Weights of a small transformer language model: untied embeddings, 6296 steps.
Each number is 200 + 40 x the weight over the matrix's rms, rounded and kept within 0 to 999. Layers, rows and columns count from 0.

# v: layer 14 attention value, 256x224, rms 0.0619, rows 159-173, columns 0-111
# o: layer 14 attention output (transposed), 256x224, rms 0.0817, rows 159-172, columns 0-111
v159,186,253,246,236,194,202,204,197,205,257,158,221,187,192,157,197,163,124,193,126,150,198,263,205,206,184,195,231,240,236,172,203,158,173,220,186,176,132,208,197,174,108,195,213,189,265,205,227,202,201,213,214,257,162,129,267,189,202,249,214,173,186,166,154,161,252,168,137,189,203,180,133,276,222,286,210,242,136,207,222,182,187,160,249,239,212,193,221,270,215,141,172,223,263,278,224,260,162,256,175,195,211,205,186,211,117,183,240,218,195,238,198
o159,123,222,233,239,177,193,232,217,152,208,224,204,179,177,169,195,254,184,229,112,206,227,253,223,179,229,209,223,257,133,178,160,223,207,204,220,167,98,195,177,179,152,175,249,175,211,250,204,173,194,234,222,280,173,176,232,221,265,180,207,196,248,197,167,151,180,206,221,187,198,206,185,257,245,202,218,236,192,202,232,168,183,216,192,278,184,202,268,249,232,240,196,185,320,221,247,188,208,232,245,193,188,209,98,232,154,226,180,157,208,209,174
v160,217,175,160,196,169,202,212,146,132,215,197,110,176,225,190,164,201,234,174,183,204,219,171,182,229,187,250,186,205,210,159,281,215,213,158,155,199,231,158,193,171,176,226,205,165,186,205,257,243,196,195,208,235,148,240,251,258,183,227,169,145,310,229,188,292,172,128,274,200,140,212,169,246,160,155,186,188,211,250,112,187,228,190,178,201,209,138,185,270,201,187,220,163,197,215,136,163,194,182,320,215,272,196,214,131,286,175,189,211,137,228,187
o160,230,230,186,138,209,217,174,177,196,190,184,175,162,155,179,152,151,243,213,239,125,241,226,244,128,191,305,162,240,204,242,198,172,168,187,135,268,215,161,167,188,239,202,274,221,175,214,211,145,159,228,174,194,116,272,192,232,146,178,238,172,193,196,211,283,138,174,203,174,126,136,230,254,278,117,187,158,241,257,137,239,188,211,228,228,262,163,254,198,204,192,263,166,172,206,165,199,211,187,215,147,243,202,253,180,210,213,153,230,168,219,211
v161,177,252,207,163,168,238,149,181,193,216,204,218,193,204,194,201,267,228,209,212,164,223,267,135,160,130,145,154,228,177,202,210,148,207,208,169,234,175,216,224,215,183,203,173,184,274,284,201,254,200,160,198,268,170,182,202,181,215,263,238,182,267,180,223,207,195,243,242,121,156,164,230,238,219,219,267,227,135,201,159,145,94,206,317,188,139,180,195,241,251,207,116,194,173,212,205,218,238,247,249,163,255,232,179,234,110,186,205,287,120,232,172
o161,177,277,138,193,165,242,105,250,152,181,222,170,178,127,213,232,204,187,279,180,168,190,224,220,80,188,149,213,275,159,172,189,194,194,171,180,246,174,174,208,158,185,182,204,177,204,224,223,237,179,189,103,204,233,236,191,160,341,146,186,221,262,194,179,163,210,180,217,130,189,199,200,242,191,195,216,182,158,250,222,103,123,219,219,171,143,204,221,241,243,216,115,238,265,214,193,199,270,286,192,177,196,139,137,217,136,160,217,215,191,206,156
v162,153,116,190,201,150,143,237,193,219,105,222,201,144,205,166,167,208,178,215,107,206,196,172,179,169,227,164,203,164,225,173,212,146,166,213,145,169,234,151,213,191,256,194,202,256,239,192,282,199,215,212,213,178,247,190,183,245,190,230,141,201,204,254,179,233,167,159,234,225,155,192,158,180,224,206,207,243,227,220,226,202,227,167,179,219,189,202,217,208,188,240,194,272,203,209,228,188,223,198,199,247,177,212,189,189,202,245,214,201,149,194,200
o162,137,152,245,197,156,214,250,192,262,196,169,241,191,230,160,102,188,211,184,97,189,238,216,166,176,221,167,124,143,208,263,186,240,202,161,123,214,222,154,187,180,255,220,217,263,226,239,220,197,181,198,182,200,222,188,189,164,143,248,186,199,183,200,102,269,197,136,197,157,200,127,217,201,222,175,167,225,185,210,174,226,140,162,203,233,217,208,213,243,210,229,132,252,122,216,188,279,224,176,233,228,203,185,251,234,191,212,240,254,183,179,178
v163,229,257,203,235,233,186,157,227,170,229,221,252,213,219,237,148,223,184,216,234,186,252,211,218,265,207,179,228,219,278,191,193,168,223,225,174,183,166,179,213,221,223,167,198,239,225,201,222,196,224,184,191,225,135,90,199,156,166,142,214,144,214,266,202,192,209,187,137,250,208,171,155,236,240,192,151,222,235,150,210,158,168,183,344,223,189,220,173,211,218,154,168,227,233,246,219,201,167,178,170,169,225,153,195,156,109,193,239,199,207,209,198
o163,145,263,205,227,245,225,171,289,182,228,302,210,191,171,232,216,233,141,139,184,213,220,204,224,217,192,187,252,188,235,228,140,210,197,211,206,190,170,183,171,229,212,213,191,223,171,138,149,201,158,196,218,229,150,191,190,174,116,140,218,193,222,236,213,189,186,170,208,229,231,199,213,216,248,189,191,151,138,186,226,155,212,209,292,200,174,206,215,211,191,137,183,184,255,210,200,230,144,176,156,220,201,83,200,216,142,133,205,193,173,211,199
v164,216,237,153,179,279,233,190,159,158,254,178,267,131,215,200,157,141,207,161,187,263,189,240,192,246,255,196,239,165,204,230,215,217,245,253,184,258,195,271,185,198,201,207,239,169,136,187,158,183,267,121,166,233,207,227,216,217,195,225,250,224,137,263,246,198,222,205,187,243,227,259,209,150,283,218,207,163,214,234,235,218,188,229,108,220,230,224,225,188,207,192,170,231,191,179,246,270,183,286,151,179,157,191,175,259,214,192,250,187,251,171,238
o164,274,207,130,138,202,211,144,211,156,297,249,154,212,198,214,252,215,169,145,134,254,186,208,207,316,267,106,191,139,252,247,213,237,219,216,312,148,213,264,241,212,161,211,189,189,197,223,229,216,246,167,182,198,215,167,211,221,119,248,187,205,125,219,183,194,169,230,264,209,200,234,201,161,230,225,244,185,233,162,271,201,208,186,185,279,210,218,229,210,183,174,264,232,204,103,256,232,208,217,205,226,206,201,186,221,216,191,228,133,165,221,146
v165,216,297,239,230,243,187,173,205,203,200,199,228,183,164,234,162,240,211,175,205,161,283,193,187,187,175,250,166,250,189,234,154,203,164,228,211,168,167,185,231,181,212,223,175,157,195,220,163,266,209,255,180,224,166,237,185,164,192,169,200,196,195,274,226,222,211,208,161,161,226,170,182,278,171,256,173,234,153,189,193,158,165,211,284,253,187,230,175,208,165,180,172,164,260,136,143,182,205,218,102,182,222,185,267,210,153,163,158,220,231,179,213
o165,160,209,278,138,210,162,210,131,186,182,270,200,258,125,242,198,244,171,186,299,185,134,204,192,240,125,206,142,216,219,233,197,211,251,169,265,164,197,212,241,239,197,175,226,170,146,217,136,226,218,228,221,154,171,225,185,117,200,121,204,231,285,168,237,107,210,218,213,162,198,277,254,223,158,220,197,125,89,183,207,127,200,190,227,178,197,292,201,168,198,164,208,148,238,212,228,146,247,280,126,191,176,181,177,188,237,208,163,184,253,172,190
v166,181,204,163,267,239,139,202,231,263,106,226,186,200,249,180,170,199,285,236,160,241,224,202,174,208,225,165,206,159,178,223,194,168,200,198,237,242,253,217,204,211,161,197,142,277,122,98,260,138,170,178,242,165,143,186,249,303,213,231,186,197,251,195,188,255,185,242,240,144,137,206,122,160,162,171,118,146,102,243,216,276,269,176,211,211,186,143,243,194,196,186,151,213,171,313,195,238,150,170,219,125,187,136,236,161,299,236,159,234,234,156,277
o166,127,213,223,231,214,138,139,140,301,146,208,178,253,220,188,158,292,219,198,214,171,190,176,220,184,156,236,185,197,213,260,183,165,199,266,131,256,206,143,181,245,159,218,161,218,94,174,216,157,215,186,226,160,163,122,128,215,193,221,263,165,165,174,182,197,142,238,126,195,232,197,189,149,191,97,174,184,185,233,148,198,210,186,212,127,181,156,210,144,218,143,182,216,174,169,217,248,160,261,251,183,235,192,240,221,222,177,193,227,220,233,230
v167,226,270,190,167,228,213,142,169,259,158,201,154,208,235,222,184,198,210,153,236,209,191,141,200,183,251,236,246,235,256,210,172,189,190,154,225,216,200,223,240,219,188,122,120,240,240,146,208,228,121,171,158,169,237,217,182,266,193,194,236,278,229,233,210,223,200,188,176,253,178,131,194,202,181,227,199,256,203,153,145,167,216,212,255,155,161,223,215,207,205,266,205,198,171,242,167,213,133,254,183,170,191,173,238,217,224,242,247,196,202,161,146
o167,190,144,172,106,187,131,131,233,311,145,246,236,182,194,275,220,190,167,219,254,242,144,172,159,169,267,253,190,174,113,234,183,213,220,203,227,255,172,244,225,218,228,159,209,224,247,125,278,211,176,152,168,79,193,237,226,175,100,168,200,244,207,177,192,185,196,203,202,176,214,178,218,195,174,216,130,146,183,244,197,141,181,231,223,152,198,261,211,210,187,213,180,192,143,205,209,224,262,237,227,168,186,184,221,148,183,237,226,194,204,154,238
v168,189,208,245,205,188,163,217,231,208,211,223,191,180,173,142,251,91,157,139,203,240,216,220,201,243,222,288,214,233,179,161,159,246,241,294,136,175,208,244,170,262,176,187,222,165,213,138,164,167,184,199,201,232,240,199,202,157,219,179,220,155,176,206,179,175,206,183,153,178,191,218,152,199,169,151,189,136,283,182,158,195,184,228,206,199,248,237,231,169,274,239,222,219,203,232,209,181,156,195,222,203,222,218,190,233,162,214,285,273,172,209,151
o168,107,184,182,237,160,109,228,165,165,177,151,227,228,225,210,254,108,243,203,150,205,233,139,180,192,210,264,190,229,84,141,201,221,258,240,195,207,192,169,222,242,158,201,214,154,239,144,262,222,151,139,207,206,121,153,268,212,251,220,188,189,216,218,172,167,164,165,181,186,198,194,149,204,139,251,158,186,275,195,173,223,240,204,146,200,204,202,175,193,211,186,233,231,207,187,248,95,252,181,275,199,203,224,151,154,170,221,217,197,234,227,188
v169,227,212,160,248,240,256,221,203,181,262,72,177,179,167,181,201,197,210,184,205,204,194,262,191,221,228,144,177,157,213,197,250,193,161,239,228,250,131,215,209,224,211,185,176,204,175,172,201,209,255,164,167,153,207,245,241,269,212,133,212,181,236,247,287,263,203,130,184,280,196,172,230,188,213,267,167,195,172,219,134,177,252,249,211,205,279,135,241,177,148,230,229,158,260,240,264,208,206,183,193,314,142,166,107,130,159,236,175,137,183,161,279
o169,182,267,210,214,225,261,158,229,211,266,145,186,196,229,283,153,240,142,229,187,211,265,203,193,215,231,193,159,189,235,236,164,201,190,170,257,144,142,248,200,234,167,226,149,227,209,67,209,134,198,145,272,150,205,123,222,284,332,207,216,136,184,204,221,238,161,144,166,247,229,174,209,191,249,207,161,200,197,220,164,187,223,210,201,228,253,219,263,208,187,183,194,192,181,243,237,301,175,192,240,226,218,177,146,195,152,217,163,227,186,172,233
v170,212,213,233,198,153,148,218,222,163,185,197,234,245,195,223,177,181,219,197,262,188,211,154,207,179,249,282,191,240,171,232,194,137,205,199,205,83,275,214,211,247,231,207,254,265,213,232,153,209,207,250,206,135,157,207,88,223,201,154,184,192,196,209,217,263,257,220,209,246,226,190,202,207,194,228,137,137,132,228,188,225,206,181,241,116,164,186,195,285,250,164,210,121,195,258,175,217,235,198,231,226,175,234,289,191,249,177,185,152,208,192,200
o170,196,181,265,214,190,182,289,113,237,228,181,232,230,200,234,187,193,155,218,253,288,214,135,187,256,201,308,245,190,149,198,107,173,239,200,211,202,249,242,214,263,237,203,219,236,188,191,152,177,165,244,164,136,163,253,176,161,163,146,191,126,190,230,184,223,273,172,172,218,217,207,203,246,213,207,168,104,129,190,212,223,229,137,239,188,240,177,186,189,188,160,175,188,181,173,154,188,213,207,245,254,240,210,283,240,268,236,240,214,193,199,234
v171,227,171,167,159,193,233,174,197,165,204,139,205,225,177,238,174,303,204,183,212,189,197,175,182,139,198,156,151,213,244,178,253,214,206,183,166,158,173,126,226,252,229,203,166,248,189,230,220,226,173,185,179,210,213,225,187,205,205,245,242,119,202,165,174,208,207,221,271,263,278,157,232,211,232,255,212,153,164,235,140,197,177,203,222,190,221,154,190,175,162,198,178,180,209,212,192,148,208,186,236,286,212,175,133,250,238,241,209,149,177,171,210
o171,232,246,163,167,192,254,178,156,211,230,198,185,188,233,239,197,207,155,213,238,145,127,172,185,155,267,239,219,208,212,151,266,257,198,131,158,164,196,206,193,223,227,168,175,254,214,147,197,188,220,153,206,177,202,157,163,141,272,176,187,217,174,194,175,233,175,167,227,206,190,183,206,184,232,186,205,209,170,223,190,186,166,226,183,217,241,210,149,244,218,157,95,240,138,215,157,143,174,186,203,238,231,130,183,208,198,197,210,269,195,177,282
v172,196,140,152,187,224,178,222,194,183,152,257,200,179,216,174,237,283,250,196,199,215,267,149,183,186,198,134,171,139,210,205,218,262,217,249,178,138,211,140,195,251,304,143,151,220,176,214,180,171,141,197,164,215,236,208,138,208,214,143,195,203,232,179,166,207,184,170,232,285,182,186,200,190,241,176,216,165,202,183,203,207,274,245,205,230,191,244,236,143,97,239,216,290,229,277,221,184,189,160,156,250,157,202,195,139,163,196,165,220,195,179,309
o172,182,150,153,184,193,216,159,191,221,218,190,199,225,242,216,194,256,192,190,164,199,236,151,165,162,225,201,154,175,253,172,234,222,164,240,157,179,243,140,204,210,284,181,170,204,199,106,194,203,142,219,177,216,239,129,149,248,263,237,195,195,179,225,183,208,182,171,151,201,192,129,231,188,191,187,210,231,251,189,191,213,241,178,242,230,211,207,167,184,161,225,151,236,198,207,193,157,166,163,169,221,198,135,223,127,196,150,245,281,237,186,265
v173,162,267,279,204,202,236,178,184,199,225,208,145,228,238,194,215,127,207,198,232,234,182,193,197,200,160,311,167,276,160,152,144,199,216,188,204,182,239,269,166,130,182,158,203,152,225,175,225,226,234,182,227,224,178,150,181,131,170,209,260,126,155,165,184,154,220,229,111,172,236,238,195,206,111,194,180,190,205,161,228,228,150,149,258,200,194,194,159,225,239,220,202,141,168,267,246,206,180,181,215,138,272,202,243,187,171,183,223,249,198,262,86